Each number is 128 + 24 x the weight over its row's rms, rounded and kept within 0 to 255. Layers, rows and columns count from 0. The size above them is the row's rms in percent of the matrix's.

# layer 6 MLP down (transposed), 1792x448, rms 0.0483, rows 167-219, columns 256-319
size [102  98 102 106  97 103 100 100 105 103 107 103  98 100 102  96 100  91  99 103 103 101 103  97 101  99  97  99 102  97 108 108  92 105 104 108 100  98 104  97 105  99 111  95  96 103 106 108 108  97  95  99 100]
[[111 128 168 111 184 135 123 121 149 131 114 110 132 136 113 152 133 101 157 126  90 144 124 130  85 158 144 136 140 134 101 135 110 123 158 138 101 101 141 112 155  95 132 103 191 127 121 136 174 146 145  90 162 143 141 111 138 130 121 137 118 141 108 134]
 [118 134 130 123  81 146 119 131 146 126 129  98 126 127 118 141 103 179 142 119 128 132  85  78 107 127  73  94 186  85  90 129 148 144 120  86 132  92 129  99 121 141 166 105  93 119 143 114  86 154 140 161  99 134 102 153 147 148 100 139 127 137 112 142]
 [147 132 109 123 120 107 117 117 137 115 159 119 126 113 142 117 126 113 125 152 100 107 129 111 121 117 150 114 148 152 119 122 150 119 172 130 120 178 184 112 115  87 105 130 113 115 125 112 144 108 140 167 135 103  93 133 115 157 138 120 181 128 161  88]
 [136 133 158 135 126 131 117 129 120  85 150 156  98 172 111 134  87 106 183 125  94 120 105 159  81 118 122 128 122 108 101 180 114 130 112 120 117 134 135 104 131 142  84 174 100 126  89 130 129 147 133 135 163 147 153 122 119 139 125 166 129 129 137 143]
 [ 97 132 138 107 114 171 176 146 151 112 128 120 147 131  91 144 123 132 105 138 112 146 121 126 131 150 137 139 111 154 118 107 155 177 134 157 167 101 105 107 125 164 107 120  93 120 116 139 166 110 110 126 145 187 109 171 151 134 166 115 116 198 166 132]
 [123 128 157 131 122 103 112 154 124 144 122 119 142 152 158 107 147 135 164 139  71 131 117 102 159 169 118 109 135 116  98 118 119 131 119 125 146 106 113 144  77  96 123 127 114  97 123 109  65 127 110 142 116 110  93 117 136 128 136 101  77 156 124 112]
 [155 106 159 126 133 121 126 144 149 108 122 123 108 122 157 133 117 142 129 114 125 164 136 138 155 146 132 145 137 120 152 127 137  99 148 107 109 143 141 135 121  72 150  73  95 124 146 128 115 106 182 119 126 129 116 115 137 113 176 147 167 141 142 135]
 [139 115 175 116 146 117 104  98 140 109 141 158 111 102 172 112 138 149 140  99 138 105 112 111 127 141 106  89 119 137  83 143 150 134 109 118 122 149 110 126 107 120 170 125 132 119 149 143 150  80 117  96 115 131 102 164 181 169 111 124 126 128 131 117]
 [100  88 162 132 136 118  94 160 117 115 132 130 137 158 125 145 115 132 113  91 119 151 100 119 131  55 174 166 107 145 142 158 104 122 150 125  89 170 114 109 175 159 124 109 131 137 118 125 176 173 142 114 138 160 100 155 145 137 145  89 136 120 107 104]
 [118 117 117 105 121 138 162 124 135 105 126 148 106 107 156 128 106  80 150 119 165 136  89 143 117 119 122  82 125 141 140 118 104 130 144 175 133 100 120 127  86 129 113  87 125 159 126 123 109 176 155 100 136 148 117 109 122 126 157 156 133 188 132 138]
 [207 132 176  98 139 120  85 155 150 112 108 124 100 139 146 143 133 130 106 110 122 102 124 147 141 110 103 140 163  90 144 152 132 103 157 109 110  80 110 129 134  85 143 130 168 139 123 150 148  78 135 105 118  90 155 129 154 198 101 174  99 141 111 143]
 [161 152 140 153 139  79 138 152 105 118 120 136 145 124 130 159 114 134 141 132 125 135 104 112 137 113 120 151 128 144 141 143 109  63 160 115 161 140 131 143 120 131 126 147  90 123 144 120 142 102 156 117  93  99 146 139 140 148 155 154 125 128 121 117]
 [149 104 118  82 121 155 126 133 122 128 151 141 113 154 112  98 141 139 120 156 138 110 133 152  98 119 106 123 161 130 128 124 177 134 149 147 148  91 142 169 130 108 138 125 122 130 110 121  93 104 131 104 113 140 103 101 104 126 156 145 113 123 106 150]
 [107 139 133 135 135 144 116 124 100  82 132 145 138 134  97 125 118 133 110  98 132  97 149 114  91  94  81 123 133 182 114 116 107 146 118 107 103 135 117 120  95 171 160 123 119 158 108 117 111 135 126  96 130 150  96 135  99 141 143 142 153 150  88 127]
 [181 138  78 118 168 132  99 100 103 113 110 115 139 164 111 102  91 126 148 118  87 131 100  96 131 150  99 102 163 115 163 140 112 143 108 145 122 158 159 153 112 124 122 132  98 142 151 135  88 103 115 108 147 152 108 146 106 126 112 115  99 112 153 113]
 [107  83 132 139 102 113 121 155  84 126 118 113 125  97  84 108 116 102 103 130 102  76 133 144 107 158 165 125  79 121 134 108 134 136 144 131 146 147 141 105 107 145 136  90 131 160 130 153 134 162 129 144  91 103 124 153  72 108 167 181 140 120 160 129]
 [113  77 115 173 147  84 119 110 128 132 138 121  92 148 116 145 109 153 101  78 125 117  90 168 143 118 126 133 167 104 143 151 116  95 112 114 109 121 111 194 129 112 120 101 115  99 142  90 129 108 103 185 140 103 134 153 138 145 107 112 151 106  81  78]
 [132 131 126 152 102 165 149 100 132 163 123 152 122  89 139 138 139 107 146 121 119 144 164 123 119 108 132 128 134 110 126 137 114 144 103 125 119 128 126 131 121 160 121 141 100 176 122 142 125 166 100 131 128 161 112  98  96 134 126 132 149 140 154 161]
 [112 157 117 102 132  97 135  68 122 151 118 106 108 148 118 158  98  85 159 137 124 142  94 130  93 142 114 124 109 115 180  95 125 139  99 153 124 119 132 119 122 139 145 146 127 154 105 154 132  98 109 118 136 106 101 121 135 114 105 123 120 138 117 162]
 [142 126 123 102 140 118  68 135 164 128  98 106 128 143 126 102 128 132 128 104 103  80 152 119 170 167 100 106 127 103 148 125 134 114 139 130  96 160 144 118 120 121  70 133  98 140  79 165 166 133 147 121 148 194 136 145 132 137 134 160 116  87  64 148]
 [134 169 104 162 166 155 124 107 149  69 126 111 141 119 107  91 114  99  92 124 156 170 114 131 122 105 104 143 131 104 116 148 128 107 111  99 139 164 121  67 160 122  80 111 125 121 139 150 155 133 166 113 124 138 136 121 102 155 166 154 128 150 121 132]
 [136 134 106 129 175 135 148 149 158 115 137 154 143 109  97 140 137 119 138 130 130 113  99 106 117 133 120 119 177 152 158 104 147 156 111 143 115 163 162 147 126 132 108 156 134 136 115 153 106 125  93 134 124 144  91 118  99 196 142 154 130  85 202 150]
 [185 135 118 129 109 164 101  93 119 140  96  92  97 143 123 135 111 147 128 160 154 128 122 131 155 129 115  74 120 106 154 100 128 113 120 143 101 145 136  67 139 118 168 151 118 161 100 105 115 151 123 109 132 159 103 126  81 130 171  98 116 165  89 114]
 [136 108 113 137 155 112 136 140 152 157 124 155 135 119 133 143 128 120 108 144 103 114 117 136 131 144 102  83 106 106 137 170 122 124 122  99 144 137  99 130 157 134 114 150  88 155 162 135  99  94  98 114 124  88 155 165 112  80 138 181 155 112 163 119]
 [118 117 116 103  84  89 172 108 159 141 182 164 141 129 170 145 102  99 134 144 107 139 123 100 130  83 100 129 121 146 115 102 168 140 116 135 152 140 111  83 127 118 148 161 133 141 135 154 103 129 119 119 111 117 148  96 118 151 117 139  76 131 161 119]
 [ 97 130 143  73 134 154 141 105 108 147 153 138 145 135 112 111 151 108 126 175 145 128 132 154 146 144 135 123 126 141 124 127 117 135 150  90 121 157 128 119 143 135 155 134 113 104 166  97 114  87 154 126 142 134 127 148  95 113 141 162 158 167 151 157]
 [125 149 103 151  81 143 158 154 114 102 119 167 183 128 132 127 161 150 125 124 115  69 159 110 121 105 130 132 157 108 122 101 114 117 179 137 123 123 158  88  94 125 141 145 132 125 107 132 117 122 100  94 146 136 118 150 164 116 123  94 114 130 155 140]
 [145 137 128 113 133 117 153 158 157 139  67 109 156 137 107 161 131 105 111 143  78 131 101 189 111 117 150 127 146 128 127  81 103  98 132 173 164 152  85 136 128 123 161 129 152 156 123 109 118 120 115 132 125 101 146 135 175 148 174 128 139 106 136  95]
 [ 75 148 122 130 140  92  90 129 145 123 115 131 126 167 153 139 147 144 149  82 138 100 148 133 132 117  99 135 155 137 116 116 143 142 111  90 160 159  96  74 119  97 160 135 132 108 130 152 104 129 109 143 132 111  85 107 146 102 120 102 133 158 145 139]
 [ 93  82 160  95 153 154 111 155 138 128 110 132 149 142 169 170 120 156 125 124 120 169 146 131 159 159 132 125 124 113 139 140 134 132 116  81 138 113 142  83 137 110 123 105 121 147 142 133 139 150 112 100 140 105 113 159 102 160 158 141  90 151 134 121]
 [141 101 117 102 133 105 110 127 116 171 127 147 127 146 115 137 170 128 139 141  90 136 121 164 135 132  87 137 132  97 117 103 162 104 116 154 131 113 134 148 129  90 150 156 142 122 145 112  70 123  77  98 139 149 128 120  97 139 168  95 121  89  74 168]
 [168 125 160 172 146 116 123 172 119 143 105 142 113  80 107 142 117 150 117 133 137 115 128 109 161 159 169 134 145 133 158  92 120 138 134 169 151 174 158 121 153 108  93 152 121 139 120 172 122 156 129 124  93 146 138 107 105 161 130  99 164 137 134 137]
 [113 159 123 138 128 130  97 136 153 141 132 158 123 150 144 120  90 139 134 154 132 149 107 136 165  78  83 152 114 172 111  84 109 148 108 134 151 123 111 140  92  89 145 179  86  88 119 157 156 113 116  83 158 129 133 166 131 175 147 114 124 116 125 132]
 [ 98  94 172 110 113 110 102 110 146 138  80 146 158 130 131 110 166 109 106 108 132 102 118 135 101 102 105  91 111 115 111  99 167  87 118 137 111 105 136 108  92  89 120 179 135 109 114 126 129  90 127 101 134 134 154 136 130 135 153 145 110 127 147 159]
 [110 113 129 138 128 170 115 143 135  63  98 133 132 155 131 140 110 131 169  97 173 145 140 120 160 100  91  95  96 146 123 107 154 124  75 107 150 100 101 104 137 113 108 106  99  98 180 121 221 116 127 127  78 104 126 100 102 121 113 151 137 128 109 127]
 [126 105 134 139 116 149 133 144 164 116 172 157 160 132 129 140 155 110 135 106 123  87  83 101 145 105 143 107  95 123 146 141 142 194 103  79 109 134 128 115  93 148 127 128 112  89 142 166 104 130  90 115 143 124 145 109  90 114 146 178 153 120 121 113]
 [111 120 125 151  78 137  97 132 129 131 132 115 105 127 111 152  97 104 156 108 136 116  61 104 112 107 158 105 134 144 144  91 133 132 169 108  87 127 161 131 162 176 115 110 164  89 151 133 131 175  89 113 133 116 146 155 122 111  84 100 125 162 134 112]
 [131 153 176 124 171 140 118 106 121 119  95 124 139 126 146 123  58 142 111 156 121 144 143 129 144 111  59 145 122 131 124 131 105 113 169 134  90 136 135 148 137 143 152 107 125 121 162  70 128 141 127 151 107  86 139 116 122 145 126 121 152 133 107 152]
 [ 95 126 149  70 122 119 118 112 180 106 162 142 177 162 175 161 162  98 123 138  87 126 112 130 163 112 143 154 144 172  89 172 135 125 117 118 148 158 164 121 115 120 119 120 126 111 119 134 125 110 109  87 122 102  99 117 111 118 155 129 113 146 133 116]
 [151 112 154 114 111 142 113 107 115  79 141 116 130 134 116  77 127 152 105 132 132 124 161 137 118 145  73 107  97 125 120 115 158 170 155 143 142  97 117 129 155 171 109 130 107 138 124 126 119 143 173 134 110 162 114 163 149 128 138 126 145 135 124 117]
 [108 127 105 124 107 136 137  84  92 156 151 100 141 102 128 123 122 134 127 176 139  93 112 155 108 179 108 133 161 116 144 122 108 122 152 139 116 117 108 117  89 130 129 148 116 104 126 157 116 119 135 112 132 133 107 133 154 104 154 121 108 133 128 144]
 [119 131  69 160 191 129 145 151 108 104 131 123 140 128 126 138 108 151 115 119 136 137 120 112 117 134  95 122 105 170 141 131 143 156 173 169 180 158 119  96 120 116 102 160 153 128 142 135 143 151 110 133  83 131 120 107 108  86 112 125 147  95 149 110]
 [131 127 150 125 123 151  92 132  95 106 143 142 151 115 119  64 107 137  98 131 134 141  83  97 148 118 123 143 108 133 126 124 125 138 101  93 165 166  71 120 174 134  95 104  61  92 126  93 106 105 116 131 103 147 158  94 145 134 147 123 154 185 160 127]
 [142 166 110  98 113 159 116 135 107 118  94 164 123 145 131 136  96 131 144 171  70  81 172 120 125 121  95 157 125  98 121 135 112 116 119 161 154 130 138 160  96  97 144 106 111 136 141 115 158  93 124 158 151 149 103 106 122 103 156 139 135 144 167 137]
 [146 182 120  83 108 103 104 119  57 152  88 165 155 115  66 114 136 136 153 126  86 159 142 104 121 145  78  92 149 138 106 154 134 139 161 114 134 165 135 130 121 158 156  97 104 134  91 126 129 112 154 128  94 110 148 101 135 149 136 138 108 113 162 155]
 [130 150 120 121 116 113 108  94 131 104  50 162 102 112 103 113 141 108 120 113 144 110 149 134 133 126 149 156 125 100 120 109 134 147 120 107 130  73 172 101  91  98 133 147 110 111 113 143  81 156 121  91 159 114 110 168 159 111 117 132 137 140 150 120]
 [145 110 141 108 125 196 141 138 124 111  92 125 105 145 116 135 142 119 120 116 107 130 124 144  98 172 117 117  93  97 129 161 129  82  93 153 107 105 127 126 134  97 110 149 122 135 132 119  27 114 158 111 165 113 136 127  85 120  83 135 138 114 157 130]
 [142 150 120 105 123 102 108  97 142  87 123  84 136 153 127 112 131 149 145 120 131 147  98 102 162 166 100 124 106 161 118 172 197 100 108 111 100 120  86 139 100 127 156 107 130 136 103 152  99 151 115 122 138 125 121  99 102 133 134  86 107 129 107  91]
 [142 138 104 133 139  80 154 168  71 144 164 137 138  97 161 107 147 134 119  83 107 128  99 100 139 134 152 141 115 125 157 122 148 142 118 133 135 166 114 170 121 109 140 125 192 131 142 111 101 154 126 140  86 158 158  99 131 124 171 125 109 115 105 124]
 [106 141 128 124 129 120 108 166 176 118 117 154 144 140 144 160 167 107 140  80 135 113  95  80 134 119 161 134 111 163 137 153  87 158 145  94 159 102 106 109  80 149  98 142 106 100 134 139 104 158 135 150 123 154  87 153 134 139 151 107 112 133 145 139]
 [103 145 127 111 132 136 111 141 146 147  82 120 112 132 106 137 126  91 141 105 105 113 120  90 126 132 137 121 114 144 105 185 131 151  73  90 181 133 118 100  90 122 106 176 141 164 137 132 121 177 163 102 136 150 101 123  99 147 114 119 117 128  75 111]
 [110 172 145 165 145  95 118 122 113 103 135 106 103 119  83 156 109 103 119 144 119 188 118 133 128 165 119 153 143 133 131 139 132 127 108 124 137  96 124 134 114 130 123  99 147 113 129 136 100  97 142 145 113  98  82 147 138 130 142 133  68 162 142 181]
 [147 100 123 163 112 135 131 139 127 108  84 186 161 179 154 136  87 127 162 145 109  98 174 137 123 119 121 134 153 221 140 133 146 139 146 146 130 137 176  74 124 109 127 118 142 145 131 101 105 143 164 134 134  89 132 128 138 107 124  95 169 148 153 135]]
# layer 6 MLP up, 1792x448, rms 0.0967, rows 168-219, columns 256-319
size [ 94 103 101  97 100 102  98 102 107 102 101 101  97 101 100  98  96 100 100 100  94  95 101 100 100 100  94 102  92 103 104  99 104  97 102 101  98 102  98 101  97 113 100  98  99  98 105 101  96  95  99 101]
[[114 143 125 103 138 105 110 104 149 137  96 163 130  70 122 125 156 147  98  98 114 110 113 144 126 151 168 121 117 113 126 156 126 155 108 121 161 159 122 155 105 104 128 120  99 106 104 102  86 101 119 177 188  85 138 142 146 160 103 122 119 139 129 106]
 [ 88 150 137 109 108 135  85 145 136 133 120  92 112 150 121 152 188 114 113 128 164 109 140 129 146 129 143 129 146  79 144 153  97 137 146 110 145  83 105 141 122 146 130 120 112 172 132 104 123 134 107 151 126  99 146 132 125 108  90 106  73 129 122 110]
 [119 145 119  87 158 105 130 141 119 127 129  84 133 112 133 100 139 144 115 127 161 143  96 111 130  85 146 159  77 125 148 112  86  69 106 148 122 145  86 131 132 122  88 131 127 120 163  90  94  87 160  96 130 101 158 101 142  93 127 138 133 107  91 129]
 [129 110  92  96 118 121 103 104 156 158 149 108 152 156 159  81 125 127 163 152 176 105 169 156 125 165 122 137  97 114 106 134 108 127 112  63 104  80 178 100 127 129  98 125 159 148 144 124 133 128 113 106 137 137 117 140  73 110 118 113 118 107 114 101]
 [146 128 101 137  81 118 174  97 123  85 125 157 111 114 131 166 140 137  81 193 155 124 106 135  86 147 106 116 155 139 137 131 145 129 136  98 112 116 150 129 130 161 126 169 108 154 118 136 118 122 160 118 132 198 140 129 126 166 143 148 183 117 128 128]
 [136  98 126 147 125 108 140 103 145 112 139 109 124 130  94  86 128  82 110 166 125 117 152 159 119 156 111 120 156 112 124 145 162 142 142 148 143 123 103 155 135 135  95 189 166 141 175 134 153 147 104 121 120 102 111 115 116 152 102 101 134 131 113 157]
 [ 86 157 122 117 143 118 161 154 122 126 102 132 111 124 129 125 135 125 129 148 104 123 144 104 189  93 106 133 125 144 176 101 148 105 124 125 116 124 156  93 129 125  86  86 129 128  93 165 106 120 127 153 155 152 156 135  77 144 141 152 126 131 102 119]
 [134 140  99 138 131 115 125  97 139 150 137  91 110 113 169 129 150 140 158 102 121 137 166 117 141 152 163 118  72 110 134 119 136 109 152  87 145 160 151 129  79 174 116 157 126 126 133 140 105 124 142 135 132 122 139 147 121  84 102 147 123 168 138 192]
 [ 98 117 113 154 160 121 100  96 120 144 123 130 165 146 153 148 134 135 142 145 144 170 146  88 114  95 128 125 116  95 109 140 131 129 131 138 128 122 151 145 112 116 111 180  89 162 117 107 144 119 129 146 173 123 144 145 151 118 125 144  89 136 165  98]
 [ 88 119 106 133 108  94 132 117 102 136 141 101 130 152 120 146  76  81 162  86 149 111 119 144 151 203 125 155 143 112 128 112 122 121 130 116 123 189 114 145 121 152 118 119 107  91 134 136  68 133 122 173 170 116 149 121 156  73 137 158 110 112 119 135]
 [114 145 149  99 159 120 108 148 162 169 101 180 150 116 134 118 125 181 136 142 106 140 103 138 117  83 102 113 122 150 127 109  92 133 128 110 122 143  91 104 159  87 127 112 144 112 160 126 153 168 120 132  72  99 205 131 119 137 126 126 176  96 102 158]
 [147  78 108 133 115 123 163 134 120 136 110 125 121  67 153 127 120  96 149 104 117 101  69 125 163 128 155 166 127 167  99 119 131 125 111 104 109 106 116 161 115 140  93 154 120 130 165 156 138 149  83 145 127 124 131 134 105 112 159 131 156 150 130 147]
 [103 127 117 118 126  97 112 161 165 161  91 148 129 124 174 152 116 100 128 136 126 136 120 138 121 131 151 142 120 120 137 162 139 147  97 163 146 169 175 116 137 136 130 135 123  97 162 153 137 100 106 152 164 118 133  68 125 173 151 169 110 138 179 118]
 [119 107 138 146 107 134 126 151 182 120 127 132 161 128 154 109 151 136 128 158 126 142 137 115 114 142 136 103 112 157  86 124 134 138 120 122 146  80  96 125 128 136 114 116 142 131 118 161 154 184 121 127 115 153 104 144 147  79 158 143 131 140 117 133]
 [132 150 134 128  96 133 171 134 151 118 162 121 166 123 145 105 161 136 122  85 146 150 113 125 172 117 127 119 164 169 121 135 108 109 117 137 129 105 129 127  95 116 118 137 155 124  93 109 140  93 109 152  89  90 121 112 156 145 117 154  97 123  90 175]
 [153 112 131 112 117 162 143 130  92 144  95 109 135 129 152 137 114 118 148 128 131 167 136  86 132 124 109 183 123 155 112 143 110 160 125 114 161 132 132 159 118 117 129 184 159 130 144 100 151 102 137 131  89 158 114 142  90 135 122 128 164 161 148 146]
 [147 142 149  88 119 115 130 141 114 118 144 140 127 160  97 119 113 142 103 131 144 157 138 148 132 112 178 113 118 134 164 106 107 110  90 117 161 139 111 111 109 103 152 157 162  83 127 116 104 124 164 131 163 109  89 148 139 114 141  91 139 196 126  69]
 [214 102 138 143 144 130 134 145 129  82 155 109 140 136  77 107 150 131 104 142 108 128 112 132  80 110  95 135 128 155 113 134 166 124 148 101 167  98  91  78 171 125 132 133 136 120 138  84 180 137 164  65 153 116 151 104 139 108 131 117 111 120 137  98]
 [118 147 102 113 146 154  90 111 139 131 131 121 175  84 112 144 139 107 166 101 163 131 104 147 129 139  94 152 128 162 103 120 121 125 130 117 135 149 138 111 139 126 131 109 130 117 112 115 112 112 105 151 104 111 137 116 137 164 128 122 159 121 151  92]
 [ 97 134 135 146 100 130 114 195 107 124  88 148 111  95 145 128 136 141 139 110  85  76 155 150 187 100 127 171 172 105 106 168 102 108  97 150 129 140 104 128 108 112 108 143 113 142 161  89  79  98 113 120  99 141 123 150 159 106 119 160 153 125 152 112]
 [114 136 135 146  86 153 118 140 132 124 117 122 126 122 145  85 139 115  82  96  88 112 153 116 124  90 151 125 115 100 132 175 126 116 114 147 133  91 138 127 122  88 117 166 155 101 139 102 134 157 159  86 113 105  94 114 120  99 114 109 106 159 177 119]
 [139 114 144 161  68 133 176 111 101 109  98 192 147 158 111 111 141 122 111  98 148 158 108 123 149 137 168 145 148 168 120 130 151 129 116 114 141 169 133  81 120 123 132 129  95 136 140 138 132 109 131 117 100  81 128  76 130 117 139  89  93  85 102 153]
 [145 135 143 103 135 137 128 132 109 116 144 134  97 177 166  88 160 132 166 124 127 118 121 124 147 155 137 160 150 117 131 161 116 144  93 156 105 114 110 151 140 158 119  90 162 124 137 153  82 166 119 140 119 116 137  82 157 138 132 125 124 138 100 156]
 [133  77 164 119 130 129 157 168 110 111 100 108 121 117 116 107 125 155 119 151 135 147 120 147 167 151 126 166 119  95 145 142  90 112 130 124  89 117 139 124 160 134 106 173 104 123 128 107 123 168  84 134 161 106 111 121 140 119 123 141 127 160 113 137]
 [161 131 127 139 130 154 152 176 145 164 139 123 128 141 138 175 102 117 132 154 139 137 126 154 114 118 126 116 152 147 136 147 125 148 173 145 143 152 177 130 110  87 121 137 171 106 121 117 166 140 115 102  80 155 150 145 114 110  85 153  92  68 142 152]
 [131 159  80 115 132 130 119 157 127  99 147 140 129 120 119 144 133 122 145 120 156 112 130 174 154 131 166 124 124 115 174 155 147 126  68 106 153 136 136 145 164 160 112 176 148 109 191 157 139 148 127 127 108 119 152 126 142 114 157 152 156 109 151 112]
 [101 144  96  97 131 119  75 127 143  74 122 151 103 149 138 130 150 165 135 141 140  80 122  97 126  96  74 154 103 161 177 159 149 109 141  90 108 122 102  96 142 120 148 147 135 117  90 125 150 191 149 119 122 133 160  82 120 136 123 129 127 145 135 167]
 [129  86 154 141 105 123  84 174 133 128 198 158 124 115  91 112 117 136 142 127 135 109  83  99 122 133 166 132 121 145 106 124  51 111 109 118 119  98 158 155 158 141 121 164 111 152 126 127 135 136 112 130 173 163 100 133 147 154 147 181 131 100 105 120]
 [138 122 101 151 142 112 131 130 117 150 131 151  83 127 162  97  93 155 120 132 129 102 134 112 147 163 132 163 166 119 149 117 117 132 132 140  81 166 137 123 143 145 137 116 139 126 187 121 120 124 144 154 115 136 167  99 176  94 138  98 124 123  76 149]
 [147 131 117 153 173 118 124 100 145 122 171 171 100 119 159  96 178 124 119 113 199 138 152 153 145 151 153  93 123 144 158 166 108 131 118 119 104 111 112 139  91 135 109 124 127 133  92 100 161 147 150 128  97 122  86 146 122 108 124  85 116 176 155 135]
 [128 138 137 120 149 117 108 114 107 114 161 151 160 126  81 141 117 130 106 138  99 174 104 138 134 131 134 114 117 100 115 113 127 160 116 127 105 161 141 111 137  89 147 128 120  87 154 126 178 137 133 109  98 129 127 160 142 127 168 103 132 130 136 149]
 [151 155 105 110 111 180 180 103 138 149 130  89 124  73 139 136 129 160 124 147 141 136 187 152 139 130 192 142 168 109 194 129 160  96 132 139 120 149 107 142  92 148 132  77 132 132 147 134 131  80 146 181 115 131 140 123 104 103  96 137 137 123 130 131]
 [165 105 116 151 157 101 112 174 136 124 146 113 142 129 159  79  97 106  86 127 147 103 128 136 107 161 110 104 166 101 124 152  61 126 167  98 122 124 114 141 149 121 150 117 120 126 102 109  97 168 124  95 151 180 144 107 108 116 105 124  80 100 148  86]
 [114 158 153 129 103 138  91 110  95 134 143 106 145 131 128 150 138 146 117 164 103 103 118 132  95 186  94 114 120 114 111 124 115 163 187 130 122 101 182 140  94 113 134 126 153 147  99 105  91 107 123 156 168 143 113 135 164 120 127 128 105 125 105 113]
 [108 183 131 131 190  80 142 139 120 149 125 113 162 137 140 105 118 142 119 145 121 102 127 111 110 135  86 162  95 140 139 119 113 133 105 150 109 169 134  94 151 119  94 124 136 154 138 137 118 137  88 179 149 105 150 146  96 117  99 107  86  88 153 146]
 [132 143 131 148 116 101 115 140  93 107 118 128 110 132 129 139  92 139 149 153 106  87 132 175 108 103 146 121 117 152 153 127 130 122 136 117 116 135 160 121 115  84 137  98  65 137  90 119 132 110 114 134 147 111 170 145 120 147 146 132  98 105 143 121]
 [131 112 117 126 123 106 161 144 128 129 118 107 131 120 135 123 144 153 107 108  94 113 113 101 115 138 159 153 129 139 151 146 134 112 165 115 139 102 123 106 158  81 139 132 178  71 154 152 130 138 122 151 116 110 104 170 128 132 152 153 127 143  92 116]
 [118 133  99 111 122 167 134 143  98 116 159  83 140 126 121  93 154 116 107 158 126 154 127 126 134 146 122  93 138 104 138 109 100 142 112 148 106 140 144 145 153 142 172 146 129 103 128 136  80 119 176 109  80 156 110 152 128  90 147 150  83  90 150 114]
 [146 117 108 135 138 128 147 132 131 180 101 125 113 132 150 165 113  81 129 117 110  93 139 133 101 153 143 142 135 134 141  94 129  92  85 120 105 165 121 115 100 107 145 125 147  91 142 129 116 113  56 131 136  99 152 148 122 115 166 149 116 129 141 127]
 [125 119 158 110 125  94 188 115 145 127 139 151  89 137 114 149  90 153 130 119 135 159 126 148  57 106 178  65  93 138 130 176 122 122 127 147 127 155 102 130  95 181 114 105 145 181 141  98 130 131 102 140 123 132  88 107 121 132 117 149 120 114  91  88]
 [ 97 155 120 134  88 143 110 104 127  82 137 115 110  80 103 116 182 129 115 124 156 114 129  90 142 143 148  93 134 117 174 142 122 145  75  97 115 102 134 126 155 116 130 108 110 137 105 145 103 125 179 147 152  99 151 142 105 122 155 137 115 133 143 139]
 [116 111 140 146 129 159 131 107 126 120 115 136 147 141 138  93 142 142 131 156 142 161 141 164  73  87 178 102 101 140 119 127 127  94 120 117 146 152 169 133 161 134 101 128 109 115 135 141 138 108 100 173 119 106 121 139 117  91 134 178 118 179 111 104]
 [119 105 129 138 102 105 145 115 144  93 168 128 138 175 125 133 154 106 113 113 126 125  85 144 121 150 139 108  94 114 104 107 110 128 112 108 171 132 115  86 119 138 138  92 147 123 155 125 112 143 139 147 130 125 170 117 154 108 106 137  84  87 155  90]
 [154  66 112 116 127 125 125 146 179 104 127 134 119 103 140 161 183 129 126 100 155 107 141 148 147 103 137 149 175 148 129 138 140 127  97 149 138 151 113 164 116 110  99 139 176 146 138 162 131 110 121 103 119  78 130 140 124 120 113  86 156 121 114 141]
 [125 105 119 116 141 115 120 143  86 167 200 116 153 145 145 117 139 133  98 174 157 136 141 143 149 116 120 106 145 138 180 146  89 133 138 180 110 115 139 145 143 162 143 118 124 137 146 100 124 141 165 115 139 145 126 110 139 118 130 118 102 125 141 132]
 [110 125 100 145 164 103 111 149 129 155 135  81 131 185 127 162  93 156 159 127 168 129 100  93 121 140 117 132 117 133 120 134 151 158 115 120 128 120 132 106 135  87 111 119 101 134 136 127 129  97 149 161 140 135 146 143 114 150 129 114 111 150 124 134]
 [ 98  83 146 149 146 164 131 118 114 130  70 155 110 141 128 148  93 122 101 149 170 143 123 152 116  91 128 106 161 149 105 133  95 118 153 120 151 114 140 114 101 150 151 120 159 117 114  67 137 134 145 150 120 132 143 170 141 119 125  68  94 162 125 142]
 [178 112 116 119 129 161 118 109 134 144  93 154 118  98 153 135  97 110 148 153 122 125 117 172 148 147 103 104 127 156 121 151 128 137 161 155 166 159 129 140 109  93 113 121  70 103  63 130  99  84 106 117 129  73 141 149 102 161 117 116 112  79 103 142]
 [146 151 135 139 117 117 135 135 156 147 109 121  95 116 143 115 109 134  84 166 120 131 107 115 121 111 109 117 133 120 132 119 136 123 153 117 134 132 178 138 144 116 130 137 142 131 146 115 110 125 151 151 111 142 113 155 170 116 127 148 139 122 160 129]
 [124 132 103 141 119 139 164 133 144 107 143 169 123 128 133 141 152 130 125 124 116 131 122 146  88 112 122 110 121 130 116 140 139 121 158 121 167 143 132 122  96 168  92  94 148  96 125 137 192 110 122 142  84  84  81 111 142  95 128 136 150 129 134  90]
 [168 125 168 102  98 124 135 165 103 137 130 141 124 150 158 119 141 120 108 104 120 111 127 104 132  86 132 123  94 135 110 192 139  88 130 143 111 139 150 141 128 133 151 159 114  91 105 150  75 130 105 127 118 121 125 163 125 145 128 147 144 141 122 106]
 [119 145  91 135 119 142  94  97 151 144 172 128  93 163 122 153 118 151 157 102 170 151 129 120 131 150 121 155 148 114 113  81 135 134 117 105 130 115 116 152 112 156 164 136 161 131 139 180 134 110  84 150 156 131 105 121 118  69 136 124 112 136 108  76]]